Weights of a small GPT-style language model, trained from scratch on English Wikipedia.
Size: 9 layers, width 192, 3 heads of 64, MLP 768 squared ReLU, vocabulary 2048.
Architecture: RMSNorm before each block, rotary positions, no biases in attention or MLP, untied embeddings, normalized queries and keys, capped logits.
Training: a variant of Muon for these matrices, 155M tokens, 4728 steps.
Each number is 500 + 40 x the weight over its row's rms, rounded and kept within 0 to 999. Layers, rows and columns count from 0. Numbers have three digits each. The size before them is the row's rms in percent of the matrix's.

# q: layer 5 attention query, 192x192, rms 0.125, rows 0-63, columns 96-191
# k: layer 5 attention key, 192x192, rms 0.129, rows 0-63, columns 96-191
# v: layer 5 attention value, 192x192, rms 0.175, rows 0-4, columns 96-191
# o: layer 5 attention output (transposed), 192x192, rms 0.652, rows 0-4, columns 96-191
q0 013:516488522499503463495573485478484570502473436569506556497470465524512571484516517458553512457392522564527470416545521527419467539479537454423547508444533471450468498536570498564511424503493483462454460481392584504528539476538525510477504505519516479538453486531448478524468485559487444497
k0 022:530559452490483452451484460506514530511488465449487464453540573437437433489414489505470491493532531568582477531490510526468533484534472523564472470589511527504488483568490549542513499480492478552560465505493537526497531540493439393539497486560517426497523454511518552483535466470481478471
q1 013:503502476470543525514471510546472449527519554558554584480569413488490559482523473529556516438480551523432473532484511406556450445469489438521517471452508469548479454519503528490460486565535469462553487507549484460473465604474528529530550505489447454496490504500453454527590555470480440520
k1 015:500462564576462499480474544533490513416522510541423500522554518521543548501490520513493489546431516485472465476482479455487458522549560515513529454445544521442435469495509511495568476472561541546500545503489479536471468468424581520493580528464464499489471505477425522456540537581450533544
q2 015:528532536495500459492541507535544492455555543455421449528468474446495563461515497478515433469540448584579438509491523471497557522510474508482500577418527512503528494436494545454503408544509492478464521530520438590602482455513469492590505513450481539506534490489486473562511568475516511520
k2 019:503547482525480485508439427482539549505483464477526466439595515439386447498487446509430480561525572583563536515526567484438518485515465515502481500670507457542510499483518516537508543459456516567515457552511519519512497572461479487560543507523553440525492503516518489490526508469503543459
q3 017:533583410511505495526460487505539481598495563468499465543532502512445494472480514478514510472480480478512416541529509443533513528440402502434450498437446477515509495557491492512531430506529511520489430487585563495439470518449525438479438520544515510458529434472517507472528447535493515532
k3 022:500482546521506486465504518448499475546533516511482461478478519477540522489530515574537462516521519518441570498480566517446463465528494485470523531522553498508383505515489483468423610488468495535465434498449463541551474479449529574472565521399502514574441604555443532447480497482499523488
q4 015:512473456509522476466493431510508440442537377476529507572479425520485520580494520407570432488445491486538466482522475491527524490561444427467440508491532476513509478501472508482529485461488539536540446480503487432501510548549472525520512532432439422443461467533467520501466493463475508523
k4 022:478436578434543444539502519545558511497483526531488538468583490506466513467429512512505553548519495477536423527494455512569510532487505549547543555483571534453511474545423495527484465519522515388444552500450477474526493473537552534464502494472531508552543497471501472553526510481498470502
q5 019:486530369529462502534500482492510545541551513492458462516492535512434585462477467428490461509513460505498558537439528489456519512504514505456557545561483498459507475475492396501561474437482484517531478499442488509518518527500476475472514447510410485474510417470526486487483494482489536543
k5 021:502458564499546495516533539494487542497484454469485501405535542448519461548458480567441507518581516502495459439524539527534597468562471479591541543480496476452557467503445502503523494516482546440568445513572501542539472510464490493495525557506504484573495560552509553518507524465541420491
q6 020:501504514462432528446493477486508535503561491508520446452438500408457432460526474433485486508517456385539458494440527509381512495447498529462500504488485534493645519503500559496542481441533497491530472476451437495490477494577456513517543575506475534523582469487482512519498514514542493497
k6 025:509528529509451515510539438541525527457465511483456539597497517590558489505515491491485447461458526474571462551465447529602522523490520509501486540445473413525533523487530534452544471487442559554522508428547515529479506510480532494500385488557486466440445409447479559450428514520535535568
q7 025:470537471527526438499482548480531434518494466555473517592542558533560537470434543550559502461485525535548508539547541469636496551552485459549466481466524487470439505515525510456506495471507482495539484510571512443431496534488559459489395442482505510468368526486523477484480500515411512568
k7 029:458423537495564490485505542528514497525506485493475539398525434445466435453420475507487535521552522502473495436486515523500535510535447518547477466515487551505556517528511500501490484465496477417471491573468444503514465519504450523499576553481561527613550537570548469537511516444542443450
q8 023:491512444467490532463468430526542543531515504521459464485486538497514498525581485496523414558505420511536512525437527562392511513471489498459423543526473505501547478469532507433545503460537458517571501465462525526503539476502484507526450493607500458511536412529474546525493421477553464507
k8 029:544513516507464435540483476560524523458472541511524455613504519539511549499502476521526492477550517480567453542495467542526497476494530446446514588492496440467468502446506548457524507505510512562496449479472544500516529509537496492435429468494408456418439503448460496440456519523430541525
q9 033:517542397493514468447499513507545454454512488532514544543539462512527491524512587490515488513518456566571509471533447478553469510539554443467509437510466395535481469516521531511492474514476515538584488539542622429504524527465575492544426454487507446505433444478520418463443511495440540509
k9 029:430519510527497479517524548490525509531455472556493530525482537562522522484434524447476519459478482474523455532505526470533515477525487471517481535471535478490532467473429472456537504518429515490549447564515452504467473423503486434552478529489478461460482483484470559507521471496565428459
q10 042:509431620495506510567513549452444475521530512465491514479496475488512489447490450521490562525448541448414548461559536493537501472484490551534542510496549539465469517504487472467454484501511496482379518488497453514565470535519489520442576549446484557506534614490472503534543550484523468453
k10 033:488470514476565516467524502480493498564525496510496475373511464461453484457447495505524486571467537500436536453446503501467461551518447575567483488516516546477473473536493493491472523508514450429436501542459461499446434508479506542512575522474577586592534546539524513522493493466532467481
q11 039:476487460487464490525472569506536463563533473557505502532500478502544515495510536480569435461468515559503462520469524502541430460567521414482486493496499453511465524511500503475541511456482465475527478509537548458445519485434596547545519443488504552488527459481517480457516483489436531575
k11 030:490540560544520495484574506505452498474467517464471503552482527531523516448488495474469549487494512453478518461485474448612525486494536466533488526503458513465489529472507539497515473491532551526476454526519512498576463518514535412568500483504487462460476471459470511518518521541532483438
q12 039:512553480443447502482421447520535539485467514509460489453490561496483447522514484517538466514495447552533422458501515537476585495463475470482463556456455512470560488454448556484584528498518519539579520467509489477464516423485515484529472523558522451497531472486493501517505413542516454475
k12 033:605513445418500479475451457510478452442519510426540490552445466465477508561521486470503500459439577449552524534487423468450494519511491484494531471462442449554547508498466524523433465502475463545418565433481571468506564531505509516468458459486519483431495475475537494484431512545412545573
q13 041:428524479549513524506533601480499496526549504538544536527517520531481515444498518488537516481491467519526527527569456389563484492498512433438466454502439406539458483519495512488458481474511527562525504539565599482463508533503614531490438456445456497487481537444529464477430552519447540477
k13 046:444522521523516437502539521515534485512487431508458521556508528585505511452487512471484550467543476510563461518528477478554576490476536475485496476442534455465518438485493467489533503499486524473513476492464483509552523450524512446493455540476479415492488488491514564527511485486511434467
q14 039:492498475501518488470576484494459480479534527475535502496524488481492532505468530490424510554582515494532549557454489435406500528506488476459547414554537461575482511525552502518423440531529553512445522496540543507544544528429452524525466423459534504459456492521527548480476544527517560577
k14 037:469524543539468518525502492557535520512454563507520502556539514586553514486474524523450500508547474438505396524529439558534502476506529516426523482538553520516543492457538484528531453477523512544541511469574492475505543533492477488475502539511446435460509453475452498518485506525554552491
q15 047:519431569483532458493528454437474481515477512484499481499469505499487526531474456477492578465407538509426513481493529486535482480467451563512477507504571522471477491554506485492469501533516496429384487495544427519528513446526431477482571537514507554479494576500410493521579497460569506530
k15 041:461492516546536496534561484419475540512422550549506505378508485459542473475517532547487486544478449526422505466418478525521463497532495536564491536486529524473514505506485470497478548539509524478557411525515465490474453466468467529516511510474567529576474536478460522507469500484509437482
q16 059:510502517498501461473526444416512578449511611432555477455442461505443500521471408481415530523530519483585473437493525499451610494461451507528530508480513507543546466543497500507465485523484504487451509486481426576535497512502444492492451548530501450545535490536479553497515597512547502531
k16 062:528537439472517504486542453501566527480514544494562524474488499464489478495475475463525525521527552477585476483492555473562502518492466560542479512466480541547496502551479536477467520497455494579533548543492486507504444455546458467493493505572498584519487445541554522453482479455578450538
q17 069:456481487547488578501442589497504530515512509557486509511492581570491503446505453524607522516467477463487491459521409490522443501491556425497501532506502539498426494466490499544516558527463437518545524482503516451452497514478553492468549531518525471533485477498532531490504542505493487525
k17 053:481451520449503495536557637517604506493513525481492528524543483445541523508451509486496513387475612447490557475476517492474509526603475591539426519442529557513503472490504510497463539480481415495388501542453534551498465478509473515500484495492545545538543452476486482550482524478469515523
q18 066:462461510538478478529502494461498540468508499544480524513497412526503453493512483488523512478341532528468473435522559533576499479507523481504452559447529475480556560503522463446537556493519489453473425545491474492495483485527556480439496553448515554553561565481470462565570542471498472444
k18 074:513462509532542483536594503459507584576505457591497548469507461528519492478454507506481495500433451531459510457472504512565495537516562494547436518476530526487495455545446452496477544515490511403520467505475482467489455422536491501504565534488519546560487534545509553519533551441578416408
q19 110:492525478491458459433542445431471555452476591431565530484486537487477508549475409494452555518533524500546434443443554494398548476455426553518505496441513534540554472566481511492462537542499512489516465456500465587482530490483434473468403495523480446526528505502483541491584546536551475515
k19 094:517495445470557484474546507468529496544495555556518469498462559455543535529458447485522536535465534472548477462549496435519487561449434566538468485489512548508477509563505537478456543497511478588515550538510437492511420477530419479480523496523495570530464474494513551472449486483550506583
q20 118:546523498506460437449489410485502484473496485425503501480524466449461473564551464483430484519543528509553455505411593478442541499443401508494489505493544510525542497497480515514502456508469542429466500507498426543549571472532387467495453516522543515512545509500467492468581449472525480513
k20 074:499478525514439464455507514498427498518501577470506519565498464478494561555529479514467437534511475576484534484363534556453478476546466518522528476555505521487547544478521521476458542531496517533535512468565437470497495536396508555507496407522497486498464461546492524489499501517504520475
q21 127:476551486489597483444513394490464452480429550476561531452505425409497546512507530477479509475437499581583514556488532550483508552517512534528488579483496499453542476575474473552450445462472476486509528398435524539598459483497500474556537485517499552534500493550521525501552537499459427516
k21 136:549472471506500495471489474554484457448464562551526470426476587489493513468463494466516566505488527467474506464588540519534468472477536516393545529585559466500539482558541480445463458477495528468495449425549500584472436435481497532450504477430524536522473467544481422527524498501503533555
q22 145:541500434398512515438533537454537425458420542493531540465503504548463444448462455549451518527449448559550534425433447545447475504498449523507441481492557558543569533569520488507515417577439452498476504507524508567441562519457500461507471495550547547451520490510468571510577511506460474552
k22 154:503536521497502544549487539496579482518433582452514524547496512490534494541464470452460512499489577494507503514499451514506448540543491612487448599474487562504464539475502477510491482439498462540477531513505534581541445461542435507532469501522636542552482434480480507514427567459431544517
q23 162:517488503448538557537578438483461590609546534444510431553463482492438491488537523492500492476495515559485533536525447497475562429496529417467559437487483476500423464517503449458473476466465476489443512466479542506509499509453442516565434533553438510563521508489522452449500499570533510510
k23 171:439490512494501514486516484464477483564517454553459534556556477451478526496475476494535467555470495476486493495529483468462565516537452483497539411427553475580489448514544500509434530421492437549401540482468528513488521542490507558490489502526468505500526469570466506458555490500508543431
q24 167:460443550470488512409506477481498488510523447491450450489485502470501515524515488515429517531522458465483506509482575512542465467478436474485487530522479489520467460531505489466474415417516515499509488525464460463474503535577421471516510465503527516486523484532546453459469495477485519547
k24 179:424524576483519449427455535530484509543508475409524463460485462484534458552569469525552520516536415488449496509511541577515461476478518497472500513480448509551360540516604440462470434539507569466574537548446418505454459534557480506561591454491505524506537448542532502523480520521484483494
q25 161:532514594519491537541538537505675441502511460464535465489509487458511495510462449491523489470467514574474512519506538604529476486491477449540478454446509498495562493549547480524549548542449515528466511479554525434447503510500506515476476525484470497525485486541454561565501467469422525467
k25 180:517477564446496477503516495466533472488506467468418470476453426468526473612498512518475508446519517580499585503506495477470485526457464488488424477511469442565528537596440521553496583516475531553546445500573540472554431539459503480451473450464485494457479581481500493464513464516507527482
q26 168:494560501583565480478545504548411573537446532522468433467479483596460437579501481493496516469532535522533543530478507462495502578555501409494510465578497438444537526502492518451471516604509490456469476433522455511495493473449468464454457493480498523533520503513541482456485496512414530455
k26 183:594525525547548518588485500548492471483481466564589459494479497548437510576440456510453551556506499458513527479455536507475488520523452542512573502513477513520524485481524519497491536584520448542539433489456501455553477496564512463514463521467439515496471565498516468522522504579521527437
q27 171:499497584561504470478520515481424456496480496489538539551396486449491432502483454545456450567553421514519570568509508435531546503527458472485558446486502534484566524501503534498462557517487470539402466479423520437535537558471480417519534482475443458539445445568528515615509554511524510521
k27 186:446594529484484484471560510508542473445463472450492517487547412459481456506426411493450497572478519467476460517478515479466494405455516431505537548490478501471491449583477436421444515468449478510406467506473520486534529535473434470457515509520462471548450446551520433461483444517496512547
q28 163:462458434556458514475546498498530511501490541521495468478530552445489554514537550547498511556481528433514493471431483472493451526497492538502549517479517450527496510558496558452516530442509500423545546468507495589522431551462555452498517500515503433479471483414530457522559460438512460494
k28 179:527455472504489482492473544409597552433492450547524477493588539499467537472561496508517462551486547486459537540500470502537462508564509497493435519445464452552534511533512534523480432459527442488511497473490488446457489472533503532495548469513424504484457569459494550499483493472513514507
q29 172:548441490422513495465534468459521524514524488596533490534566440539457499549420517407562517501511475524540492536522502513472514480487477483540563532471526533512569611557525571468498470522483597469465547510440528529431530487499472477475570460486506464505621541422502509525472480590534471491
k29 189:511488503491502497470521464539468517496567546523479519460550460490510530490482456444624508483512530469462540540533562506513549529528471484514569546466503485488535549588530490548523518491509529527541538488598564509438466496498485478493502504569423524524541481451480499450513478504585491444
q30 168:494530493488547452523487510497528454560461472534523516511507505450510632475493516490475452496505492580561473507429485500603512539517464533446536522462476492531437532455471473450570499435500504480468493473527491502496539572549531437473489515525549439519530600509527459533432580483543420411
k30 188:500552431462489451497509455426599509560503511554486519512439535449476496550461486498501514596529460591499518476544508491546515532437513529447459494512446501442466543506470494473456456539472575471493488421490493497468513521535511476505476456525514510488476538466523499485494529414527484525
q31 169:481505501496477512474500486471547463503421515560446494560481552497549493482477516483488540423543550572443461492445457448437524499512474482476461512453494423453449509523491441495470547528501551509555550516459572480464492525488517507529530472525428533534534561532522493564519556473555496522
k31 185:532466474536472450552436487507508503506526496610512542445506526424502489520500468445555555490518502554497415531462509522398496525590554491488423488442505471452458487490524469435545514427458505528486549488467523525492449471499470453540509542469466505511469512504516487474471539546517448488
q32 015:511558546405505528479456525570532476526472527559577534499493529498513430492504469547470472511509512550502489499509531547498538468460477465444455479476495500524537391527541616476473451509455538502522510530565490566519522494426572502525542478517484486510536589539416477552515499494492480539
k32 021:503495550482461521518535537537442465496494490538468561559539511537580516501505511502477505487463439483518463541514467499495512518557556503534523481410551535486486478499484488524509492522493527454538574423449481509428532487518447534533438519569508514522566491483495532497477520565500493563
q33 013:494449520544495528468488475484489514503483478500423520484504569526447478486544496607564487473436544460477497443474481461509511513447482485498514433517474426420449537428503495467487552398465495454532491515464529516507501537449499449492539445574485522421435502484478510473532556498474481516
k33 015:550545485488488457473458488535531522477472502496561528500509443460439529542497476516377564521525520534535482534555534503493543453536532556531515507558533517526545512486458509518484477536509482482487481529451501517536569471537515507436460491484554466546587493490560482529521464438483472470
q34 012:522492516443521448502447527488475419477520482437520478488450496443479534558507506437516481510520440539454482502488508469495568486493542453463553475496563489549539497478437534454498490522486498512439472536576471498594495434516539499460556495519529572541514528465510478469612531507517551504
k34 018:459509553522536494544495508518496489561505516522504520503483552514631494557501532508552493534543449445440446462524492519514492490554561467479512488446574506479427460474533501505497501488560490508541521487496485468472516496427455517474505495464467537520434547517461522525487497525521491524
q35 012:481499423465435502499489458535487586514390544502546507432429476507534516449455468521474574496469500529503480463493474401448437445449520467517536517486484430603555545527528431494600479575522553493514480460496492487482591528534450512493498498521459460464464535525530525474506468519522451502
k35 017:524463568477609517511536470539517557513502509536461527469529509430565468570490574524527477501545510560481530469543564509543466488492520509572558539478503571482515440505430503553488506531424512519540542518500456482477400428488507555517519527510537500570509532600524460479528520535522493476
q36 017:491508480478510400516517477510537550479531464500489399374520389502563555567541463531409519452487462533534488562486533535507482466502536537488527583518569472455496496468457468440501525502533463462470503496528449544556457450516392499475531554491472520566503480450510508502557508528551474516
k36 021:499505517551477518488520469519449437480492547519488531611566432490533542536502493520525508486481475471562463522472474509490521527475521473480557517535448517514491475518412486498475433458551474462520484461522437457478566537472524552473468459559521481496508543530498500539515562501499610470
q37 020:512434537563529511508550420531486542481463509433530470474464492430482423539564519512444539471461384468438487458395552582480499518499450590503531548484513556503556490450480530481491529540505457511457502489465494532530503467508405489438572567473437516542543572478493510504546469468537492474
k37 027:567508493490455535522524439494508476532500518513468492574519563563592498497546503511569448493470478486526502545486453519519422532455537514507483500408508474478413506505510506472491525501500524565499475417532515503482539465504531505519472480524478485447444469447447543478464518559490531534
q38 025:548482535475480475558503482506456530447515509427543454418490462435514451532531487527468558490495517450436477497512574533499547499496469570590558548490516593484570516520505533508485468568527505505441527500470457509517458535526391485481566543463513525535561535478478517505515495520553474465
k38 026:612471491458449489494462503558469508509537481538525546545442555513534542536525513466583452481461528444493445474503489513518425498523584479468488470462593489461540426495508506500429515556486536559457527430480572525509504504478519499446496522531478565511494496463423501509450502539427576559
q39 029:516549427464491512455453503519555504501486449559530534518498488483431526457482555461546410496528487471587481535488479497474524549461510365455466483506440474504521497492484508492541521456457495525583496506501543492431497478468559532541449479559540459428511437479510530475454451538449530547
k39 027:420555539546520467542515496458533496513486502500471441534492567548541476506497491545466510573543464548510451494441504559572517460462461435500530549524504417544459478467500499503501506503520511465587473487535475469566494468467460528495527539504486431505450536518499519501517462482525492469
q40 032:508445552531532518536497437486470577567485537423505451439482501518473485487508431503460532483472509439431490503470533548516521518437453598557519516496519554489545484496517467515533504526480537444427497445462435564572488465535405494500558512482478511519593555449471518525554536504517453489
k40 026:569555472435448448479455461464488491486599563452541466524529471452454501528545440466514455514512499503513563518465485485448436514477546491503512488511465528491500533526518581515468505489527496582460552492493576519469469550456503510475514528545481522452484490474447484496463506531487609507
q41 031:469531458435469486501515415541565481503514483516456515490531541515468463536535458484495455545523431526555460507405464500439527498495521418471435521504482496513562495479462554494579542475499485506565483484537513547434498428470495490541514521581503455512528409504510575486519420529479448541
k41 030:536543518527489465533436503521470487447488487527520460582514548539479530539578533506504474485499487502542510537569496516513506528454530451436539519520468432550476510462514519517507496496479510566534519455497534457555511527456519531514442519472412434390453462448426524478504545554459592535
q42 031:504524429536523497480493539536495423462494456522543519552529485495517523465475593481517500475539554534568550521593466480547476526527525444440543481542483430552443524516525500523476463492411550565515533540517555449471519560447562542494424451446499477434408483522587439473443531516429520517
k42 033:390502527564452490525548532480556520521391524543442485508521544545525506445412503530454534480500441513495477501492514500588493451496501504502430515495461514478454506465497441437540486480515504465491432558573449522505488460463556486571538510497486448504503505494536492500525470419534476415
q43 031:579487422485505508503469499479475493528471478429473465474542534446437488539475507496526440521516483507488559488446555541423461444474481553528533511493501583408526490502418465504466492459510471501500543442423493524488526504437447447510554527526524503507543451531529522564522431462507533453
k43 036:548484514522469570584497486448462508529548519503512532553485511460535495557538459526583452450432500451431493528497542505496437508532544522536481560487524491502473556501476495481469537483541505532448524428527511467460477530500499512485522455527467586492543516437448430459558559520449511510
q44 048:505463592515487524533491528438446518535510518489505459478475490505512505484476429496506546507420539451363489499514515516544475502486479581542505563493538535450502531516471493499458496531511522457407498537477407536511459502550463501444575554469484573524533574476484480550528532478551491466
k44 037:483464436502559522512517521456490494553528479535484502441518463468471517479446508458535493500468480495433554461405514487466450506520485572544451497483500540461471500549490477453499501507489424396444520515430451481455491485530464526493477487526577540570522493526544533530478493445489470495
q45 041:479573460500479515451521571554497431488464460557561474471526493421540507507488551532512421504543469562556466554503453526483428512561491432488508503517496479514489558506543530531517489515495481496551506517500581473455501535443597567553490416486531522460502393503550502507477454530456464577
k45 033:503497544497455486511560520509502496487466524500500504608494580519483507458475476556531564432545553470479537508597474464503520467479531460507489522525493494459489541517506549520495499449533465559431411515541523542517495535538506442534494501471435441438476534487471430534534542532539577461
q46 052:519565451452462479447483409555551520444465440512480515491508519469502457517550558476481466515585436569626474466443533520435568553510504457488504474513498485571567464495542512570567480491482502514609495511514564471514554490526514487518450467512546429474511449513533516451476431532449477502
k46 039:477503517452472485512475529541502425510546560403503502588521525534527516525521479505524518529523541451517506510522490456494496464485524466436554463506480447500523527443488545540474455509519514570500508406564556508573532534417489501473469463468459450448467478455508459478462510549462531548
q47 057:534494467471508474458507471533531485477534526451560566526518493448457468545539533476474455498547494541626458534490546487492521482545484429489471459504452400543477458534503506536506431476508499483522482479476594521520561472514519475519445450464469438492517466498482488422475474471415538496
k47 051:537537530507436495537474505557477438426489481488515533555454567615483489493537504474481536447520512526575445522571486470565534522491558469441555554422541463472542481487497455537532494535504582479546497487526541555485485445541512442483474545521421493424510505463509508481518519553495466536
q48 051:492524465476507537458550494540534488496510570454498503490496544482463477451530447513433513505545448509539503511505449477449532514444515503499536438469498513613578481500466563545521413488481494550555492484584541504505547541474511500509453480535538459507484485442550512472489569616491439505
k48 054:485529493455520476447531529527552506504480595452489576565522530487529487453440462481464554534564520462533525505493476467528593479475509468523488488504431481527555499521469489568538543462457525529509498516468491519583492538540520455559411517587468416525484454470496529483468538529554513487
q49 067:498451549482561583447584524442458483520476523527441490544503556533473542458495419545472584529481509518462530434525413518537505451464490574537519479475505594438530557540471511474504495500502514505461491554548446499464501489491478437496509560531491502537493510453425521508529543511605476502
k49 062:492503469493550451436512488457520493468491476518539521398503454454452508473499495489492524485531508543577599459473476459464528492502456529547441522539489491578495456573508465536443534466489453474443445546460483512480506517451498499491429489504561542563529459532499489486493461484471504534
q50 079:501461535492501554533466553526450443536524535476497481564514476476488519533544490500573480494495565488411549563525480513483384439539467475485527473498470489511411515475554517473502532501543502565401493438461556458477532538468527589488504461475446513463546492513488456495536564537469595540
k50 068:478472528543458516519539472497487572446486527569567490450515521505477445478492511571459534507458472546518482503510526510551552521541552575595518537588494569517539554499560479506483559517463479509520507536522496514519490522505479484553479481520548539514537490532454489525562529492538454460
q51 102:504479514527516543496486566593497440570490471558456508563521502504567537468514586521541467503452454492441515586546449490578459493491563473492489468505498490499489513425512503537492469486500487543525467485527573415488495491477585541502573458503502529464443519464539463494466475556438503492
k51 079:527531440516463514464552478564545469478483654481608542567459528494519519513467454497539467530598536499534534477535565468528492431524491460558495506574432519529498531520514524463453499486459515582551484489548510503493462495493516486516455456534498487454462436512494491472547533554512544511
q52 115:500495481487512469497489375464549530484507455500524526456536527467479452541552490467472518499532547520596501480443552469482523525457510458487513520494529485526517425518470485571454482488493569468524482512496485499563581452549394415491493551501474490546537493506466540395550452444516463488
k52 118:488561525556469496485491475453452478513528429472464501549512572542489513514568493453486475551483465542566393572514584479505516496449526522467578553466532518516508500432518484536473457527547551538584569495537518492517496459489435428447520541524496492503479516451576500367467442517462420516
q53 141:484479513480558521621501469500621490492502502492436498487454480529506446446505468524496485479503404508502618519476554561432471549483584468485511504474531534512549443475496568548559461467507464540525505475542418505527465547459498515531543583485530501494484484455577490559498513479449473490
k53 139:532509498441526523530455477529462535552477484508453561542482478500512463534497494493447458577432493532467526547421486519490451534471540471440566518498481551502510464547420494557511483469434493479579584471542481487521522519549533526548538495521482495482464504535566489520538554426527485501
q54 161:567459508438508491528592482523520441471521457491483539549505477487471450478544550444459477475518491562500558475493525476539504464508491503510487426538493548491522487543512515437491468462471561476528415556488472462491540519498512457528480473474476559483533529446489472489426465515484492404
k54 165:521477457494483474456513502508458495480490537567538550488473488550513538493500521553462479428534435560548624474539472519474538520481463436538418494588455532499500472586527449498491516479508503412504454563480461496458554557450486483493473518531512484558510508473464491494471484527487519513
q55 161:485484542507514461450479443542489518521507444573456446516442527479473472518454537577495489481528535520482523582469534501532459549424587599525468474512430435509541460495499467484449506535542505483528565550549547532480518575545480444477495466501539476438449522534471547491507485518441559491
k55 168:538479510419522501520411501531501543526519515543458469437460527482434474528534486513555531530454414515521446499407450515538495451450476506502522496516464474443493502496510409454469553493493537502499534486428537461517531568503486451572508454532514441459451499540493529462483474503495541501
q56 169:513521474432543500479436451506492487560515519571409505466454469480453473407470451452491447489510459475511459431536487455478454523549465485558504502523540552494458532522581491456479547471501474534531472470555551484538543513483482457438478502503499522555569513516535515493564516493490554487
k56 178:566560461448521525437577536516538509515537456499444527446442507494461541429524432539439475489562519482470482522502532489474461470469427507550438526571538522514494461585537536492449529424520481523545483521487509545545536476469501478464543537510506505477604428519554435507517439437463538424
q57 164:512490501497479536520462518506514490476452462480559518381507498471506486514506494513517507519488533539414520551517427440532577553493453536433550483549505614409495500467504450496479475516480479505549469439527508446427492455542393507501489496510501423437506475544460427492487451431503578494
k57 179:423549466444486574486486503438548509438523460439548538526528459460463481490491479598469467482513531563552498485575442486482527500541512540496509401578538533408501540497520469532514497530435459584489490531473569515524478525513428487488557568499528534484535540478452444534511521479470477514
q58 171:492507473488573427562500481547454488518500523485515533541497545497576538560516497526439589430510526488482515524517474542479500510437434438536515549551499590519559391519576536539466557476478476477510555480531505538520565517571501488505501448433520530468461512512494451442436487528461449455
k58 188:462580576547537455401464508518440434547490520515526546495541524505498504478504497485467503493503534547436499435464527484491555573465541481481507484500477516461526406572544510562504539417521499566518457506461489494526520475490523514508473483446446560483478510437537487432486501431513530552
q59 164:529444502505520505499478500511490487511480542468538583400485484545566504510488496484503475519430530541602490533506529509465505472542508474418473583500502467507441493436490586517487533481559479538518508561491431540513445474421527478465485453511483479490542493475596477494503537483505590496
k59 175:483477526512608500465428518507513543477445518537526507518403396441471529523494443485425510460516514532503493548522509529482543455427574503459567536546584529461453513487511593516499480492477492502445483526583502478513537446496560516449484460491426459458555452487530557555426508526537535512
q60 167:525540500505478520466462397442539423571475447521562459475477534541463446527480536491573518540530425555516450453505498476534471489495539542492496526537497518551524524440450531496445529451563481453483530518490522575530599436558526468483537566477457489565485450517466448513504504530500502477
k60 183:518528462579494519474512474485532436553535511484475450437526574505482531552482477453489547504529465545512450492447483481520539511507491506451513571589526460499586486445472516488465497496544533501554476475506536476532489539537544474455501507528525487588490479545464498542573512460469475425
q61 173:479487554512450493519503538518613541538493554478500491446467549584560503427521554509430519514568473439552524493530564556522501495503523556487541496521493434509518494473502475548462493503466510486515550550486534533476506573545499480537478482518473530534529542554572535494568494514495513532
k61 191:435558508477501562517504535562540513507490528523530551497444477505485565497607454485507481516539449532502482559557466539483468552509527502415407499537482522508564511476483545448524491475489531442488498540457504465557455529594496495445492458510410475480497523504512535467569480559552551520
q62 173:530541481505552569446493541538486466483472549504519458539494458492488522494494526541505436542523507445555448581567509509531509466492514478491504576440516482465569460405504491481484513546518456439486434523559611510435578529492497527480528520492532541499488494435496545494489494424529510521
k62 189:503542466472447511534553472507529476558447520495504481528599419465447418489546498459438463459464451468496410545525517499505477551480457488445523540463458528477556526450487510512475581517490492499499412547484545489451508480495579530455451508517545539442460511492520512488525529451534498502
q63 173:418512492505490464609494568509531500544436518475467483511514444496489584564509521497494480498511536495521507578474503407538517554502510495517533474541477548492562471467576484440483536520456514513532559523487526448525488464485594447501524544503505499560559530526482563488541492479538452600
k63 185:467535527499417475528524482556501434568432461528550471557474434490463577450492562560495476547465520515478489555510462449458537503439495572454457489516526525501597441489558513524498511463523509478505558430492465508445472507477522421517521520537534560586526549510497527534518564484517487462
v0 127:453526482432489554510542471484485443500483497491500610497486461522498466538526443478474433507534501497425544501527521501427516543493470546424483524504495460447496513443506523497495559509455557470516521458469449483466508595465531545490493433437486511506467472462472453498476498472520410480
o0 125:484517497547441432451530555509499565460521505557583446478586480472511525506518528554435503500506484538524522532445550533505490520521523551500443523533537536524548523542537538444538506397561474534496428544500559567559473502518474557562531523544512479511517466521484609542467517513554547521
v1 126:455538467514510546442514551471478507505510487427524529449436463513467565507494515515537576534530578436453482530503462443494468530540463549527510575507501439489546534485504432503505525505539490479557469481457529460475460461484414502512499500510511400458538531553531465437550420471580484517
o1 126:527526592520563459589513553449520478492498480459493450489477547498508507521466509517487420386465422590521460503431463522551519508493507462443451460429492514508529510477419468481521479475488495508481553524525441520506485536435556502507489516515456539491522484480511459460552569484490513479
v2 126:581492448462531516533546464500491454459480512504521481519482555438435525584517549521511569554559457471507459466417485408542497524447563474473449473483498494558513472528461452445469454518515492544525508496525485540519486508498514571572520527456485546446574473491434529518472516514487542463
o2 119:544527492489532461529436582506488505550471555436512414480503537473533448415475428493461435546517509481497446498588476562513476510556439524542554446515493417507505512511445469554469478497488514494562488519560533573509512520526481476457496504490496485511511485482490438554443482504458524513
v3 125:477505452443515477476503484525493479542449467562446612515561514651474542505542452509494489495444449512480431520449467518564537467516502494513454576488471462553482492533513518486578482531502535476467554503495519550560494441506444544447441478476578527519478535492469491484474470467491521478
o3 123:492490543548515480539508462462485466449499504483411462477496521508567458561451517467498580454508529462493512497511486476471453471498523536478542492519523566425432510502539528513497463531586481442448402514521527459518588524499480485448523540496452464469435551454497534562479516529543559528
v4 128:489514518548537481507476482511488581560439465426558484472504579509502424533467560498510428423533484588480502447475484520538498526509486509493502498442618438441575549492508519468521416434522486556556467460456525491436507489461494539477502505578544543489532548456486419491456452504505502536
o4 125:503526458472456491459512567514526451513572561498486516563431455480491495435541459538471465565490410527557482541505521552530488513432520520528444489532382512503527508467497471574460479502476539446543456540499538543494534482503504521515507464503424494485452476581484492472491446581477465466